Each number is 200 + 30 x the weight over its row's rms, rounded and kept within 0 to 999. Layers, rows and columns count from 0. The size before them is the row's rms in percent of the matrix's.

# layer 9 MLP down (transposed), 512x128, rms 0.0922, rows 31-36, columns 0-127
102,209,194,242,159,206,187,221,243,259,217,235,180,225,165,174,137,192,217,213,162,223,216,226,214,194,201,230,187,220,189,153,185,225,227,149,211,174,189,215,203,230,226,208,181,229,185,230,142,207,221,218,201,214,190,244,205,232,157,208,189,209,170,225,192,174,213,170,185,208,199,204,223,227,214,224,254,198,222,178,189,224,225,260,179,134,188,179,239,208,193,138,192,239,204,111,159,145,217,194,194,155,165,236,122,160,215,180,176,226,235,189,248,214,187,163,220,198,192,184,260,199,255,179,218,170,214,214,154
107,226,233,213,209,182,147,201,214,148,160,185,208,198,261,182,165,156,245,206,190,212,221,224,230,175,179,228,143,204,161,165,177,166,201,187,161,170,203,218,167,184,186,180,247,237,178,184,180,166,230,184,181,158,217,271,139,199,181,168,250,186,182,234,261,224,189,222,269,122,140,164,214,195,233,230,249,206,193,195,204,181,241,159,211,187,192,209,238,236,195,222,158,188,214,197,169,203,207,250,206,196,195,191,203,221,211,202,165,188,215,202,231,191,205,208,192,222,192,234,160,231,202,196,234,200,189,271,254
107,192,228,202,218,170,221,221,161,237,208,201,201,212,214,178,159,186,235,216,207,222,146,201,198,156,241,212,199,243,220,207,238,162,206,227,264,212,206,265,188,170,209,181,164,225,160,216,173,158,251,200,204,197,212,140,222,173,110,224,180,233,185,250,172,203,248,183,158,181,217,212,164,200,248,198,185,200,150,217,219,181,167,170,203,245,187,179,189,212,170,195,192,210,171,192,226,230,162,242,191,183,198,258,173,180,213,219,173,245,206,240,201,173,204,263,216,160,257,141,217,221,196,206,162,159,160,177,235
097,179,229,129,192,180,176,263,202,276,193,185,213,147,150,189,190,197,201,166,248,289,194,194,199,226,177,208,179,229,225,199,145,208,197,183,247,194,219,220,216,202,224,175,219,220,204,222,163,173,190,213,210,200,153,266,192,230,177,192,183,171,221,188,206,242,212,144,178,224,198,229,134,208,174,190,204,186,200,199,183,138,263,243,235,239,221,174,225,237,175,199,236,181,210,227,164,184,231,203,205,191,189,181,203,190,159,213,255,191,138,258,159,182,208,189,238,183,204,212,162,222,205,162,204,227,170,201,188
095,193,215,233,188,164,202,239,216,125,192,200,151,229,232,249,141,168,158,200,232,209,143,251,183,206,224,249,237,194,168,251,167,207,182,193,211,171,215,185,212,185,179,230,207,210,155,149,191,206,194,175,212,202,174,206,200,195,202,190,230,157,200,187,162,176,177,179,119,243,220,186,180,162,196,205,193,208,159,218,203,197,207,224,211,221,231,173,206,262,190,236,251,212,213,236,248,253,193,171,235,167,195,222,172,197,234,267,208,201,218,191,159,188,226,143,271,208,179,180,145,227,219,227,184,198,178,213,233
098,228,236,189,200,185,241,230,213,177,186,220,187,162,200,197,159,263,246,163,148,221,194,196,181,243,190,199,206,190,188,138,175,193,156,199,167,222,184,142,236,136,187,214,220,139,199,206,190,208,199,191,168,154,178,243,240,160,183,204,264,176,219,215,236,208,181,210,196,208,239,178,190,177,232,185,215,202,237,203,187,184,212,182,238,193,200,230,212,191,213,149,241,226,209,216,195,219,204,165,153,174,212,250,237,257,171,205,198,196,249,209,193,196,243,213,256,236,241,217,153,193,140,209,176,232,144,213,126
# layer 9 MLP up, 512x128, rms 0.101, rows 32-36, columns 0-127
104,189,223,185,154,155,180,156,208,202,249,159,169,226,236,178,164,175,223,202,204,151,179,177,246,193,192,213,204,197,218,230,239,243,153,207,223,177,192,165,221,181,174,240,204,205,256,204,214,230,201,198,212,234,188,219,180,174,189,173,160,209,225,186,188,169,232,183,152,212,254,207,222,242,208,183,223,204,173,207,205,182,172,283,220,213,177,188,225,149,218,172,200,183,233,225,248,204,160,189,229,214,191,174,210,158,163,152,181,195,208,268,169,288,155,189,196,226,194,231,278,166,259,198,224,203,228,220,210
106,191,248,179,213,197,219,224,211,203,163,170,210,227,198,274,217,206,204,219,223,227,172,220,206,183,250,224,167,178,192,199,206,185,197,190,235,230,202,164,202,241,221,188,234,222,166,238,181,160,127,265,226,208,164,212,218,214,247,211,194,242,202,165,180,189,260,212,199,175,190,215,188,195,161,145,199,158,228,206,182,199,202,193,130,194,158,248,212,180,175,221,189,175,229,169,234,166,210,143,220,181,181,161,120,197,281,182,182,216,188,207,210,267,231,166,236,238,238,184,193,221,239,214,200,176,200,156,212
092,227,214,168,209,208,265,164,150,192,162,175,191,256,238,235,169,227,216,221,175,179,172,212,167,203,280,142,193,155,166,219,176,170,194,217,203,173,230,207,150,199,201,191,169,183,227,160,180,210,189,194,226,197,275,144,187,192,244,196,218,208,156,184,206,200,207,275,198,174,179,197,229,209,208,203,231,171,212,154,186,220,184,178,166,206,212,166,204,248,181,133,181,237,224,172,198,166,206,191,218,248,224,175,174,176,207,225,205,227,205,168,213,267,152,258,198,200,230,202,197,161,159,250,178,191,218,228,218
101,194,178,205,207,188,188,232,199,201,182,162,214,195,201,162,242,169,212,158,228,206,172,208,232,242,263,219,190,193,150,191,223,203,234,216,161,216,188,190,202,213,214,254,205,213,208,228,205,169,177,221,137,200,250,212,125,261,219,185,130,206,174,182,170,213,213,243,245,152,205,243,225,156,214,209,178,175,206,161,214,196,202,187,175,214,230,258,208,198,240,252,161,193,221,164,176,163,214,179,198,172,207,247,167,266,179,186,197,207,167,196,208,207,218,220,243,202,228,239,239,172,244,221,214,195,111,152,199
094,197,191,219,174,200,159,191,261,218,210,226,203,200,189,219,252,182,192,203,252,250,191,215,197,191,193,192,162,161,232,248,180,229,186,210,213,184,183,267,192,177,171,234,193,191,228,182,210,178,257,213,198,192,204,183,158,231,195,230,211,245,179,156,169,163,191,190,162,218,180,252,203,222,152,184,148,152,171,260,198,255,191,224,215,140,182,214,234,216,215,268,158,201,214,227,188,179,178,199,221,186,208,169,168,180,237,158,199,201,225,238,237,169,208,178,152,150,175,158,216,150,253,179,222,188,219,193,272